Each number is 500 + 25 x the weight over the matrix's rms, rounded and kept within 0 to 999. Layers, rows and columns count from 0. Numbers have three digits each.

# layer 7 MLP down (transposed), 1728x640, rms 0.0347, rows 162-233, columns 320-383
501461519518480518501523569474464516503514501522508483488481510509492443538514514480536524482499484480467524468519451479467438524497464468499467509498471492496470513488509558454483543526545496
459496483534523438521495489515496524464492498443521470488514499474474497518505542520490500577565503534486474507492483482495477533483524485531522491471479505485519506490535464493519467493499524
484513529494464499509501484502538488510515530509494513522517483462534526480505462524435488455511495479517486490509511498514556495522496497514511550497495476499496463499460486468492513493463499
485525492500497490512493495492484558517448512497516510475466502518478481502470512490521519504536522508515519487572533494473521495483534480492459487532465513533469531507492459549482481524448509
509536513469502475500476543508483493526520517543527505497481482496496442555448497498522458497541529505498494499529473547470446502496526514525471508501491468533495520513496536494448533521484472
507513500489489511553475513539504465489500485466501497486520459471475485476503528499543498469481478495503507499506512518483471511492520535469484448509475470515500526508526488478502495499498518
538535502502516486499476512527518486502479514525506529457480503521544478485461481518510492461450549493507486466481457517528527509483449476497465479553485518512422502578471524518522524496535485
527487489491489496494467515511527516486479495480473522536498536504468491528482492507540484536518478497474465464512559457472500546512515488443439495492508496451505484504508525519487449471465527
531542513489517457461516470493473510491489519448523461527498499512519488488534496523506496492531528507526518477530484513483488464486523508522531505510497511499505532498502510528487511499475509
494480509485519492508524478508526495518495509554555516494457521531439475488498500474572531452540481523470517505508486508479507519492525499477507474512515537511453507497520473504489503495511527
480518511537502485462501532470532518459512477487505483512513462479476580496507502463510506464535530480502499525494528521503474465510532522518495489504456492516500446454536451532481450455531500
495530499523500495503543457454516503497534541483491482476502497504526523491489482497533479461524495526501451507505527478500506482514497481518430527515473491482493479488506531460509474463486505
487502527530509501567436434472508430527551492520526548502519499462468482487472513467502505479487489512497473497449470502522491510520531502465478513516479506471469470497483543506497507477492538
466505502487532543539491527508531516558503493535525524453491508547507483520507509527480511499531474492504494505532522525508428482544484461533503478485472535483488545500531520482538541477500479
497537502455475530506544465492499575480483489485512481474495551503478486504504506489513500517498472485477496496484473493529484511504475481483452516495471522463539525495535498522514498473500457
488496514498523501508508529543505515515523514494464534473463470510523507495474484490527498504533446508510495511469518503460471470494507473490519519515496479488501502504545506478463481504506505
522492535547528512533539502496468495506488496513494536531487473510552516496508508487523490517489536503485503502481488513523509496484527526482463542483493508541494487464485463499463483525517486
482469522439452488493558539525432508488506514539495543542509470517541498547507531549495431518463504458512487490466503478520492501469481444517519507474511479488517505519535500471502501493487492
473484540501473509437517497494525548443488541519512533505486473488526497458492486469480541464503466523514478449547543481524499446554485546488510544453523462479513509480491506511491465500476509
534505525478500487540521487498497463522483497466461496474490516470571515483498559507463540485515505514513517477500521453524513488446490483490487499474484481470505489508472540417441519506463511
461497473539507491508503485545485515430568468506506508496504539512521497506490491504472520525488503454518493472525466475482545489530476510541477511503501475490489506519528450438534528492538551
475489506477542489454495557487484531500512510533504497504493514538558476502559477520492447506523520490503528495543467528510478497468502481517527518499499470469532524467489496490516499518480459
497511506502476508532525490500516490507479493496511543466548559483524486486499521505490515474541500477502481496513533543525487470482489479487486502519471518514543461517480505521506524496498514
486538503471506451481480493536535522518516516482514501501497513507488514476472527523515495504492508526529512460502514451536470500518497498540521478571483497491498516468530542437492556471451532
474448545520510444498512513518552500489551501494473507494496485449479513516524498510446510511501485476483466502494511523508500476474518495505495521501505484442518513500549502504465533519500491
464522476505496542517511529529507539452482502480531519491487436531522500494471503475531487520534509503496460540519480489486472500509517514473523515516503503511494462535438470520515484504540446
474522484493453473541523505516497516481488483495504465523492519516492469506453501527458509524545480489521501461504519548508515532506456486519484515466457508478548518502489503502505478488478550
477471468464541502514489496447542551514489476483452495461460511502504517456497496532486457502543528472471521505520525513505528493528493470519521510500537491496510527480496477466498504449501465
504447501498487494516501553500527488452492499487511500517496522499493495520480560460522465491469459512451505489522531532496464499542478426459528492525494492473524537458511494495482476504494483
513513498464536520504527447481509488464479529472458525520467534515500514495539510520440496499508523502519500463519519485500495530510510486479494495531519480516501465501512477509488473534514519
508505477532468490516477528498527463471495493492543491544537494501536527510441511530492515496447440456511450538526500436542523458525487491491482470510512485552491481511438510502483558464485494
497513477520516465478497523488521487449466464518481504458513479482518482549460524495484488484531481510525501490490510531499534541493532539461511470482526481537538464531538491499464536519501505
517481485476522520529525490489523465447500515535497453534509510478456466509504470512483495527503550525499532519498497525493494484483513518526510480495523528544521538486536499504526508517485482
503490485460476512476500501545487523482458489528501475477481503486523458550501521499523455515499544475497539488504518485491527491474468482479488505468485448492511516503459524466480535458495495
459505465504446518542500528484547524497506483491530489485524473483485465510485482468488477488525490483533491510524532499535480527505474510541464466449509520499479513479489496533513478494475500
520490503497519478510467487477501489553491491528492515488516482480493518561515510531449502484485530483473475492462464485497505450520494478451481480522470454525520483519523499519528499487496510
513494528520472497505499546488474506467530535538515505502497455542519524506505507493536468481500507515474519494477499513498491481488445532494474515486507485475512468492525504486508498514438519
507491502465481547512480489477497491504496494513423482481489494532494473491508516512552500523455502499485513518489532512489490488501487495508453464544542504516493491516513485512483528511460475
530503498498448510504509511491494491496507503502497493475546486496506506506492493568513496498456475521488460498501523508473491527462551480502501509507525502492502502514522522485479518489490508
503506507449530557497521500493520519505484478457510521448502475436465511525499527492543533482480457500499526476525513513486475490500517460489546489514508519468485512498515513495484520490465514
521487512497456498465522496501533506498528488476491497487484485529484483501482526495521513452506460546525501474537482519501552480510543465527507527475474541465540567494513508506514502477485472
516498538511489534483532485539506525533507479514480501507500479529525531464502516492490497457492476526536473487499499475468529499501498504500502502509515510498494498485543512485496495462509526
483494498486482467511497513512468485523482493492486518540503511508499491539481491458441484470503485478465482504509494494515512513479514486495513530467518489517556504518498547510526555484507490
465489465479465472493506474503482525475494486519509494471474499486500470538484490543534545510498518464521482491490500501519547514511492508534489487517517481494480470480489544485508507555525520
523504515513501458484510528512462506515486524496520530519479506483502509471533516501494527485554489530490541534482496501535512483496483502471500441467480535504516510497504454495460547501484487
544539471480481505453525496503497521522494516469534475470518519536554496463509454480488516538509485516455534505480480522490431498496492491503497528503501513492514508485500503513493520489517476
500479485495505503485511499504533452528528483506483455473460535503555474513492527524509510464545491478499529504479526504525497485512527467468496515511476499482495472512464484461502462477501493
537490520477541502517494517489492501483525478529517506493478506475522472486507516530480501469481540498500503490521522493514508487514508470495515535446493539438523493526471480520501463538463488
558500533474525490468509483515541487452491478510450505510526478528486468491523479514557541522451490458492472474484521503475465477508486509475483528458508469518490526486543503488489502508523508
475443498469524511533465473510486509519524458484468478520519486502518495520477495515524508547477493491485502507513487496518516494500504477501531457463525486482526476489520469497501520539509487
466515509490477510502510498516497473478455472493510518488518498487527480523486498527491489499525498509511506503517488553481529475506476496496488512509481534488506516483505495488482475476499491
523491446531495519535495516490437480479547507497518536477487517486471530485516502520514511522515456508467472486499543490502519459466549513490506497479533489504484483508500489482530452473497524
482523478530479517511510498514498508511512504473480509455508479501518496500511522501509497521538464524520480506455510476519482479478485478497484496535520478521499483521488480500503513552485505
491478506518520444501487467482522495488520501473498509476493511514517530484524508453561469481504468487480522481474458495522503519524497438475511523523517445457505466469501516533475492530500517
503523492467512477494517483481494508474510519498486493486472557492494492484499485493535493485471513516504496528553499516483517539495507466517493491505440505504484498483516499488507494500491478
500482492502474523508481480522468505509520509541516500507524508526500556438465498473492496462503510540533522499525485513500509521478470463454505513487496522503519522473482509464475538473475507
490461508526514495512489509507504531491549477463512502463512501514481500510475493539462498485482481535535486496496516466512490491464538513501506533499499494504498551480519537508502534480499535
519531506474512546502514493552495521510517512495475457482477475479509459513554489512472530543457537546501536507479414502500469515507521496518472507509459514473486514513479502455469490512492515
453508508502515466507485486570506463560511509495546472437494485485508507486498475523503502511492473489495553516518494514452505468460473485520501455466515515478513537529530503527507507550466480
487499522447520500479523467488526445476481503493483517435495494522455501547517506474559474554504495517449503471492498545474464514525495515467483479537461474481515491507577518548468507495500494
481530529498500507525511496493467488500539481503548488472526510514526525508504533484521494471567537478533453499482546509488517507484480508499514530522514512528491450451504513462493472500498524
474518527517528538484554504481464505493501543537482514460482443532527469507558523525491480535550506488518499465508499490524484502510473502552506500519465473452472472527516500463501506531524510
517545492521522508520461501517447494515524501480538519479474462506492500509512516524493514494550560516521433478542506539485482473542518490524545547481456481500521479524495497517525510467486524
502517545532555474472484489482501488489510490506491488469505505489512488474520505501500495547539478474470492477483474502526479506459507511502489523548508476410487478521524511461503528468474486
515528518522480483496467522481517518482477462472493493499515497482506517525543506489485504533532495499433489476490489468484509489501502519484520541487528469469506474477504532479485513534476482
498510537498515490562524504495491487522522508476526514494480563505494471502537508514565483509505518499547481457425533529505528556483464509503546471469502473524489448526494508514507512492522499
511456496519472442495489489544486535473455536457489480493483458478524579482515482490525508460540469500502472484511451499511509484505507534505498498446514544514462472514487554476513501556482438
528499505472512522523503530532544519465539460492482469485531464518569495527473504515488517517461512539546467473472522513505520448543505499538495497467526531587544501495448495488504525524498483
490499511503501486521512467491518519512518499490517507487486495539536484501458501482485491507473505475502462499462489476507497487568477469525479498487516490499506511498501497486529494492499528
490480474469488476483523489474492509512517499506526500521494514497472494464534499418539464484498515490524527479504469486526535506509490486444506505494521479549471549495504492493497493502493475
498451525489493536496510527514483485551467458512518498506497513521495484512460484476517535470489522513504534489480478512483453491515512465496481502485493559508485508539494478495507525538481476
514560514506512546478482522500502496454470487486505491556507517509474511479537465469505517469471479507508470501506489465469515473573508474475492500489517508481508534534513497519477548536519526
# layer 7 MLP gate, 1728x640, rms 0.0394, rows 163-233, columns 320-383
500498532497504511480501498517503505510518515500471525506531532465472482468480485486473521511534524512539517476521500512526526469496514491456509534496479495481504484516459499514487450466460472
516549474529499494505547494517532460547495472500514505534501475511476497486493500539518497499513467506464479522470496513514500535509537479556474468518511519501504519469492513521529497517482520
527509550529516494507508461480475476455497461452468481499510531512506514511523513514501442485464490520506462508506491512498495515511501490471491497557481448502521480514476493437524510464486549
500516509465496490476474504508506498481514533515516555484481446500488511483538506531500506503515467481475495494490521485458485518482497490513480518478502488464444504510513482513480476479546548
541501530522484485505508488488463523500499469515532496444511500483468502479518485483463496493498459499499471547501521478522474493523485505512484501499497486556472492543472512496520476531476523
519538473500516494502514493512497476489466503476470486465453450521465473511532490494452456484538467532481499504482488504501517499462481476495485474541515522559512504478516465521457496459487502
504519489491458516518524517502485540493477474525531502511458512519461480502501526498484514434510484466523496508528499518499497478491498475509502496503461527517492530484468483499506496514495505
523495455496482520487466491488505484538527481524481500499528499524492503478497493542504494465519466495498491547514499428494530460498491514505494515489489488523521491510503442517495460512482524
492516514487461497525508485478492535473481477485508459518502468491533518487507537540474413520466513464499516481528507509474459516524483508508515488531503517480528487519516547455522509516542538
491483529502493552476488498537523494465541519455471482501536478503478511468496523510466509505483504516506511476506582458488509438516481491505527544518516476488479470528520462533469506512499464
474496452468505537518502507481469501544518532471502470460499491515476537477500491503466538478491502471517474503522526500513504517510463507506492459528492523496487525543546488466476472488491488
501533540500480472560484497454499471511493513488508531513515508512484467486485480470484518455474495509448512485524517501500461499494514515484493507499463519479514484490553496489493507505482531
558502504496490500507502525456504478504429511457515512535478475448489499472497431545461469508491480517529484519479502527478484497512484508458508543467488457491512555475477484502509548507518534
503476486503504571482527481512521457480527500527526497452499496465489459455470456500492487505469503523511477523543513485499510480508489529500513485489504502491455562498474534488479507470517458
487505513484466463465492504475473492543514478484484524496505525478530492467487496468475545499436473493500479501499492526467480535506472528538548472505485492512530507516464493477519500488532505
487474520504481452463473508514537498465490524468517510476528480504459486539512515513503496495523503473491496532482512506469490539488458537547506511493505472455497506466527533457467494489489506
498531483466495461496497495503514496501477536492486513514480494510499483478453483535501467464483492509513487529487493465497576501488523528483493449545551483489514514475528490499501474503511519
506513511467500501529483494515465491524525516484467487510495465461512518485485477476446496462477489487456485477528518483461476474504499489501433484481476456506496533527472491515465493478506477
520551504470483475437500476524510538541493520458471563500547475518520544489524477515509489448476525496516509498471517489498503492459473476477475493476510484460474519493509505502471497463537477
486493499486490519498493527495489476508432507516528504515488450463482457466514495513472486490511518521482505469495538479524511498496561450509475470487438506540456524511509531492480491487497500
509522514515517500544519475509487499496523521504559464519468483457490534525473493516497498461517488525491480529482531504468481497497534525483445491505518491519477500545513480495496473461505480
516533497484489477501517493550477472487516517496487469533484495488526503501523495499482484496498511523501506505520514433472494522512498503525468491479482489510476513541476493479498525543468521
501495485556501528518527509466481482541479530491456517512529495489489513465499496501452525528510480511484472527529506466513508549483509522498488514482483490475495422499505474517440478507530536
492497550517509515500501538518473507479527499497488493547465522504458489514547538513502515497485519490499526517488539518493502462507450525505489485522485484517459539487537491509466537472547553
556477520494487521473510501526504496498525484533528499467497558539436425486505500489488517489523550494503483556521518529494478534491477458537516521489511506497518533503525504476484537535476498
516506487485479522515481519470432529489487530510531509530460489497525488528479522472487498490508568519485503491523492478504512480518590494469511519500475479502509543520467467474506497520486500
472482555512506481506490517548513481493515537498531458551523511519486483534523523506469524459464512474513482435521460543435486508504536512569495501455497513507455535485498513517480486528463488
490490524495514576479533491480512478472502533498500523487509487482509527506449509524500466489451486538515485484523519505501564507480541487486530477466528544525485476514464485522501477472489536
492536531528496483494481535491485509501496535496515510468545484484476508506535539515490492521544496528532526484466528499549467500515537519526529502525453492495533489512464520519502537498509461
529514471505447473464499471505474502502516495470468497477540471507489523502532467508458478484491482527498495563555522532490509506484512499457471566494520516516517527547511478457445503553494518
554477509569511502499500509519517499479501491488465507515523464525507513523497514490486481481517460539461497531509527479488497459509505517461497496515485501534532547460491475520488506524458502
511501516507506511495494529499473477554499474487480511481463479547511519504493509525486522454548517453480483486525490491484475500481506498522482523485497514486515489516501476485528453500478528
479505482491526535493484467487444447525532511526517530509515509499507490516562577523489486506527490492490481508454488477515491499488556509519471487487512511489467506539483458547496456521449442
492497549457519486464489567480471487449475532454499462502487481485481526497529501471494483512535524487499505426527477528472444530470528539458506523491451465507485498490493491514464538477491527
495514504509522506487477465484467500494527537471528524470522509504488471494488503496510501467491460471511505547469539469486499487526515488508493522490470484459462493458506525471477491487490507
521492510531467520495504503468489493474475473467537496562523489518485500542506448547480451516490505536516465498499496522524490487489558471483474477493508493464480518469451523458499481509514476
503490477444495499548520489485451481493509512501488473506493477552480480489507480516485492480466534497505445490526529521507452528498495469476474501504473460487519503502527513471545517524453494
529525515499523513512529510504520492465491528531542484514511508538460458529502509511491498501509520517515508497479503486511532543469482549518464476534537503523489519497526506504533535467471481
544479476487477495524511494467436478478529483545505456472508515485467450519522504491496487478520492481447492515480541496489502526485466516523474522467503479453532534491511543478498517517518513
533541531491491464514526496474502471535457468529504504518490520507478482495521507508522495488535450511479532539474515490528536487509479491505480484477502472485486478516468492468527496525495490
535528491433528487454477487418493490502503494483502499544481497463480509507527495491498482504516433512545457523505530457467492512489539507471487488490475488529476516497504459524535490474519468
511518458515506509477529492491476514464493476513533420505492456489530533476514495468523482533503501495515460478476489466459509489518483509483523476504516485517423547475443517534495490511525493
544488502467498514494511532499523470539520501493505474537518500504499531475509512529506493453523436504509524519509505510493490458472510448493517522492494482459523565527547511552464491469527493
516480487468526469481507476464513456518465518516528526491448533469470524491468486532484456521514530516441487517480503523507491519514515503452466494488495541533505500497517478503503528465478513
505508527473473463466502465457474494493451518548487507526515502481545506457528495491478499489492516464503502490469493490484502480488513496520499481472558484450526508510458448490483495495537509
482533536475486500495477489443463520502503454487527527552489501432494497453494499505480533538488515525533471502556493517507511493503531490535501455513497516506490516527506521541518539478554536
509510489465465494503515521468452478492462529483503496512497500504514514503467511487483514506507505531516495517519527491438548509468480461481496450481506466498539507507487487518490477520486533
493507471504496498484500475470507542537444469506517521480488488530506547527494490531544498519518498513518505515474525473497579511481546469509470466499471469514501483577531483505536518501529540
536509498476484486490521502431475505537510520490493479518492512493495500493524506506494488492516480491503481488479529468509505510482515491484508526484486491505485472490533505491502486504517497
520495502494529543492525479497458539534549444510527550489436458490506492501457505546506533502482528483532528478480503521517487504497520516499519497488500487483484524483476524484491490543475512
474502509472469503500493486532516519488509484520465469524468493516507488512516503501454496515478506507516473542531504511464553464489473493478511450436520519521495476494522522520503530500507510
508527530471528506488486485534495523529507472476475488539487489485461502481478515503485491508495489517489502485491497522500490525502510517536551496559481489510510563457474531501498507439463516
545528543476516489526518504496497518503492468476505512534478516504512527460555512495440477483488501488514475489561519524477477508492464509485477506523502467492455504534522526479476513481510487
493526506485491489499497509478505528501479514445524511501467482510489471482483519458480507513487567522484490514542502475487474515526466508537514460508497545508539486499526489487488475513541527
500495533456470476462480497519518465499470502449510485525456490503481459514491494516485491485503466467460496459511529463511508494497506519496543492482516471547501505517500489546531477487485512
480483506503563523489495502502502480514532508459484492522547504523481512504482443519515505524503499503453489472494500509531483503503526499493458499490467475481512489457508505494510498477494483
523469506508506433465508481466492488466548508499515508527494509500485501470499479495445466484474495474487541490484516559507540504487506488521491460462497456495517528534509515484461509482507470
473484513514503481508509533514545482510541495489533455510533525484462513493491487486486527497548504525505487533518500478488518491535494501508502448501533491520508501494483483504479464553515464
536480497466480472529498497527496465481505534501500506503499492535488491507500491518511492451513508536471523462522464481521507508529519531523479508487454536466491492470503570452487508496515520
528458495491508479481537534483469457535508530450482504502480462528507509514516482529429515518506487506516499455483527521483481499512542517481484550499463501456508491491489477517487487520484545
491487488511518528527485498475454481543483530501482503517460497503500517503473508540503498482520521502491486511535551539477476482505520497508463499524434497533497527554508484501501454501511505
490535520559466475463515529485475477545491504467460453495489508480564519483464494505486521495543451569502465481523525479500485535486521483517463507531514496523539484501498465493532499472494505
547481501492544542521530492536503495538504502520471523509490485520466506489506505505469497463481484525513508495532494510523507482508544497517484482515519538539502536498476557543499530517497557
511490513514537527491475559463460494515466493475469451490511499493502510534506490508495506484480462504511523469515526474484518475417528490490510516487489454532489529499526499531524482473494495
511476500485495525530541490497500543513485463505484522548488499511501501490465510494508491497538504518492523532540481529498520470486492500531496494504480525518503495465485503507561443500467492
503508496505525516500528498499510538495533503499530505510460476493540477510457472528498496540525514537507477509535511536493468450464517485490530512481509501502493519497492458490450540526545525
501506520500483483530523469487504473474478492533547513515475504537475524482484504520469489511495513496527503528511482507469530490502487503488464496463496491528516510486525512469508510489494495
474494483490500511498487485537498488523499497533529529506442517528508554494502546507462496488512507503512490495522485491488529484466490496502468487488491484485468518507527479514489501511452457
513475542536486581501490557478507490502561497523512487515460516512513533528491499528455502522481496509491475496471518470500492486493498506510571501498493534522506487460543505521472549478552529
502507542481483481466470486462520475500518516539508491522494460464482503512495451479526490474461512463503471506514516490528520474493531488475462499494474485542492495479505479503505503547512465
482487520497456523518486557515517479524505469542466507515504517489495486530498523472484496499492479514534458497468502503494487516555556494474530500486488483518531479495527490493440489455484496
# layer 7 MLP up, 1728x640, rms 0.0404, rows 163-233, columns 320-383
474486517519543523480502515498502498515496492456494492491510520486491500492513483464489547550500523494528492523486454539505496463471512488517564523542511506492528497523450493514491473502521481
466505564500460487488483487492516522472526533510491540475500456490489504497503459471492519531483465501491491513539485460484526503501463454498505437523485466487516473524515490516529508467531449
493497503534506475452517523479503472484485490530546453496472488440522524463511499510513435498484469500497523483490516536492492485493483489483559494513432535468529469488531469523547517493513495
538516509519481499514455496459486499512505495527482440547472513500497509520463468500476475481505515512523451513518503449479522471480453505487519507537491498511528506515485523482499467515499512
490454500459476518497491518497473530501509487508516493477502480534536457484482545482514519503540510487462498466485457491503481497488519472522528465495556496485489504507530514487511519471523500
478558516508475543508483509507486512533483493539490475476470485529505535509509503506491524505491511496541493549498519527499467547464488458514549489541482486552480529490479506491519511507459465
471440504499504480475467533510510503472480501490520486492494557496532547440550461505475492528487459509479512449455487503431449483510503514498513520483521531430501471460496494485507499499496522
546509544516490479523465494464496528505519529517517474462524492499472534473500467474493513496478516515478497539480490464489493490508483507497530552499520494494470470478505503477516504493501503
513551478529535476501483515493495535473529508514504519491510465501510531504529508538522528546544517506473508492495499484511494551454526503481457480503534482468490524474496486516517511528483460
528507512491501520522536478533475509523503480471516537529520480517504476511545499493507530472488486444564558522482481469503535496480459466533524526511438518492501519428499545506500540505534474
558520526467485487467533483492497500469465526483532541512459505489516496508493495510453500472522494494492510459525505526487441506514498482478456501473457492492453431490505548523497504484480458
492544546491522498526476495528501497536458456509501475549470476486426508487495539477518464480479491459506524493537527542487483512477484492523488498489494513469504538520488500523511499475523520
538521446503466490509512509503486509499475485480467511502494493507510483475502449499504499520469519509498481500538517487513536546509506485543494458498530504533482557551441506542501476544507484
502531486524530566507479484480511469485517470516551484475519548504509481480497526502508505490515461521516487478480504492480493522496453453491523473477471494526518531493521507487484510487518497
426468474488516504511497515547486518593497474524474528528546511520524541534519486505512542492462474521520485523468541472499483468510449532498505508476438483491504493454453522467449531514452478
531514494489500526496494491502523497513513499559472475502483524514438496516502489527498467501495432520497510485500478513480512473512472512505532478532477502486503502521508507488506499523498478
496522474456527459517503511492452492462486505585515485475479493494457476482521529504490504497522471464501504506510513462521490499504510533498488493462526513450482504483493493476451535540528545
506496479571445506460499501492527516484478507517514474521500462463505483523478471470533492549514485509531498497462506490529512501534529523488483539473497501507517521520529542519479520477494509
490468532496524471529534485484514511482535492498478478548470509518437474464500476487474497503475509522473497527503537523515513511494527490512476476502524507512528498513480490511527451487527531
485483487505553526521466456542514495523536469514510513510472481496457509527531526529522496476509510508465511507504490492542530458482578483556483486458519505525489508567477471480514476535488487
552478473553509462518507508496538487518524517476498536525464497546511472489504509540531475508536485480530504505464500544541503516499475462481499514510493501514498492530447479519482471506497470
514508478519513481479504545501494502512559490495504534533504501531506526483502520507539493473499486501491479522456489497497526525488506477526511486510519488518491525497502515489501517511485500
537467501535524516504512554538489464489493528504527457513498527512517464481482473486519517471466490522468565526502513545517458517517524551533501519500461452511508530469498474528496475519497530
498516525508490517478487522449528495536479477477483481553477482481528508521519482528507503508525503498495489536455499483537504546513529529458484476477474499494504539451508527487494505493507512
531457477477499488485468517451512495519553526515558491485541508514511520496523502477521515521503512503508507514496470519457500502518471476515510511483527527509469462523525573527539538480490496
516484517503525526527477455510521516514504465506459497499497504501480483534543530491555509490488532530479507510490495485448529481524481518497499548522557522478494483518474462519555500554497512
510495495509492523541552487534508507507551481507506537522553516482472490511489462531513497526517550531502526488544527540534533481507539505513536523548469508490537479475472483532536525475528490
487523472513481476506489532496477501504528435516491511481480495467513480431545489526496494506487528501521517478524494460452493519491498490532522514491528517491520495493477457561497495515507527
515500523485535511481482479506514492519489507550511520508546518514538498448546486503514505488507514504504491528502523522513473498501503480534496542507506473560443559503474505521477490462495472
490435532482542504487502481511486503502545514449473567502499503515490482536489498518506523498488518488526512480490523526519514496474458556454509499514496533519536483470463511462467481534510517
536475515485468493507520482528486525543513481527483500459520508468470504486476517513533495508509484490529476494507476515476482491502478425494469523477501457520504503472483485460462539523485459
488478526519505447533466526473485504485523514525475499508480539508511521506474503501534512476523507497509516477490487522494498490485494513490537489505514523493537477504519537481483497502502533
541484475525493484485508503479509463503500554466501531459531526467499566493519508473508511469506468488519491491488498527506506508517527476471491506484492479496528507564489510505495521517505505
449499499486516494484559491508475468451491513519522534472526547482478487478525483463492486479460469534490511469467470517518522492462480472497541543537498506489511509482527480500497530466488501
486508520474482509490504509447491466511524480481531537491535497511556557502534538518497489508487542497466439467466541490483546435482548533452499492527524495464511505491532481528493524506489481
495455485525558548550497474513503440505500498531481503475519471534510486481493498512493499437482513511471499509495446562500487458465496492447509513502456547553540480504502476509529491506473457
517517522536515474507522504483516540504507527512468482526496455480494521479477482532482534463512496561495488526552523509513481529493545492480530471452439486502490521501481531505417494504480470
545481482452518508559451501499491528523510512479478502485500496483494451508473489475498486486543461505495484505508510482502529495521479500489481510476511518482516487499493516493487459517501553
551550530503548459531486559489494497515478499540511533520485471482527467501515518468507458495545504491475506521539505501546500471515562557501501464482506491535488521528478482500473535518483501
448493534516495511480485454522484548488546521518533498533481522524515480439503501469504537502511539490545491449497491537519468483525488484486480500475497525500442501473479504536444480494500488
511473513478479542495558469511535516520465528504458527482515486501486498440481519479492510555492508526526492531518555514536466509481505510515519487534468533531493445511483462545449443490493511
495500490522478496463480490524474515500468527494488454473505459480486556481499515528506523501487521484496504475515432493492494500492496494468544473480516448463512490519532525507514500468495469
445514501492562511519460525510491522468534487512491484527498514510450523475518534479529546455505556500487542518559475531493499494503491504512515465504499520452496535511512513510498504483503471
510520514523461508486511511554514475524504417522472494529506473478504503545546514501527525482515497478564493481522513519508494501499516444467480506503471450471524532491500507496477513455512495
576514543460495506510476519520474525473463505513490521524536503519504522487488474507489510447474511516505492526513504512499509540536492545513511493490473514471551525502487539521480511468502501
480547524449550461513499505503470530536510512469518493506516509522551490499459541505516467470538509505529528451483520519487461509508526519529506497462519472506549527517529497477509505498483514
498498486497504489493508492500493537533508473494494559464478526514537515481523506537521565527464514469493511510516518483512474492548518515513526516477532530426525452529468544478512527558486443
525506512500511505514472517485522475493526489508518518461511482527483503519480520480531492482509492491485478491440500487533503486505507510525471499473476475556464543473495509470509476498508507
536507500464504514487522488471459544511491480509473424486507492511509461480511504500561512531529522464479540512452473469523501542474512479496547535515518527513520471471550470514476489532517467
504500478522501485502487499465474511482536506502542521492511467512522488502483501472485490522470508522499486534519510439516498479490531552502500489471553525489505488500531508458464484529483495
535501547521492488484517518506490505541493443459487492500522504521495505537469541531492492528512501500502542464503520533507508507508463492478454554495490489464537465460547542518513500512494470
512498450492501465525487573490441512519504482469503519481500509487504480475464490518493509504532500513466531493549479535515515532511478535512513467479493534510479461459498485477495483492537516
468538484540486521486526510503538513523485508505499539502511525458504558522514475463513506458489462479481477492523504501471525482486465492453474500547475506481494482496499482512465507513458490
474460538516514500517495469510536507492517521494477529516588496502519513508470449529492516522500523482468518523443507486573497477504476521459489525485501479475504513497489474514457489459486487
507494449522490511508530501513499504536524549537468489498497474504511557478497430508506465529493519496502501485460487520516518531470453495481488503501430474465475513497493424450482530448515490
502473460454500535491519485497477527523504525500507470457510545472509493505508540497481489511496475510497438449490478488497503489487492478503499500454513480487491511518477485538483503537460558
490484486478506499497481539465470519481539468513434476479493492534488470501478504520474492511423511499486529489493478489526523511474496464521519483526466514467513537511478534510471499515469493
453484540472496499457533482488498517501492416475508482502517481523465500453506522512498514507476505502491475491457542512502468472525503454459492529501490538500483529490515577470447511505520457
454460490516430527517536497485538487520515532487513517500496513537541506480478520466493496489475509512494484531520506502463473462517549537528480516489455508513484527510507499527458509468526507
508533468486543526495450494506512459497492492455504487470557528467532516487511510493523476487516507525450546513493515548473525523494448501481512493523510493533484504535512525480514501527491504
480488524489483539484531485514479511512517486501501459503477480475549499530452476544483521490499512523459516502502502511519458483477508507544509519464498517518503499521499507519507488490475490
490519525506518529464528530524494467483482465462499488504514474507445519540505501536507455490493528477540498525508522558456476519467534523495512533511500479514511539497558497491492509507496513
498500499518562482482514492480504530477511507507491517497515513521506519494514496481511506521507512455501490490549513490506470492471527485498526525518527514499524458483520488487523475474495565
500516493512503515479526501477543478503485525549505510499472513499502481488555485546490540477475503473491536513483492498504498518535480511464452518505475500520518486526504477531517480536488518
478474460499524502531473446535507591466544486568494501553454490536509489509440491480519481501534480540503526534521512536481497499496518518560448487551512485539514498485489483523488466466453527
475495478555460493507505476445507493476527467502555514484504501546493485488477537483489521476517498480510522504491493486492505473492513522471555536437535526519496503514475482522491498496543509
520555493492466479520497524506495518498462507501473502479498493470494576477506506469533468538490472498484526501516472485476501483473512522541500483478465477494510533494515446490442493518516517
492477498488512504532453500509500537513483507515468514507503546495502546519481531472513489459477521491517503536542470513492554532496514505503479509514529488509466510487494447504467477543463449
480497484505515498523478506532512510520517526545495472497518514514542467441533487512523521481470518521457463517481509454553480492516504526458511519526514480512535484448472516486498479488505524
537493472540494474487495488491469494491474494549508527501502456524492546499516495500496497520444501523491464508493506459519490506516516516517535564494512512485516466543527507519472519508500493
477444467508481518512499501497524475465454527513550486484509505477517455514501475464458462532529530507510491472535475532504506534509522524517504519467498501517524537494536503480501470469465497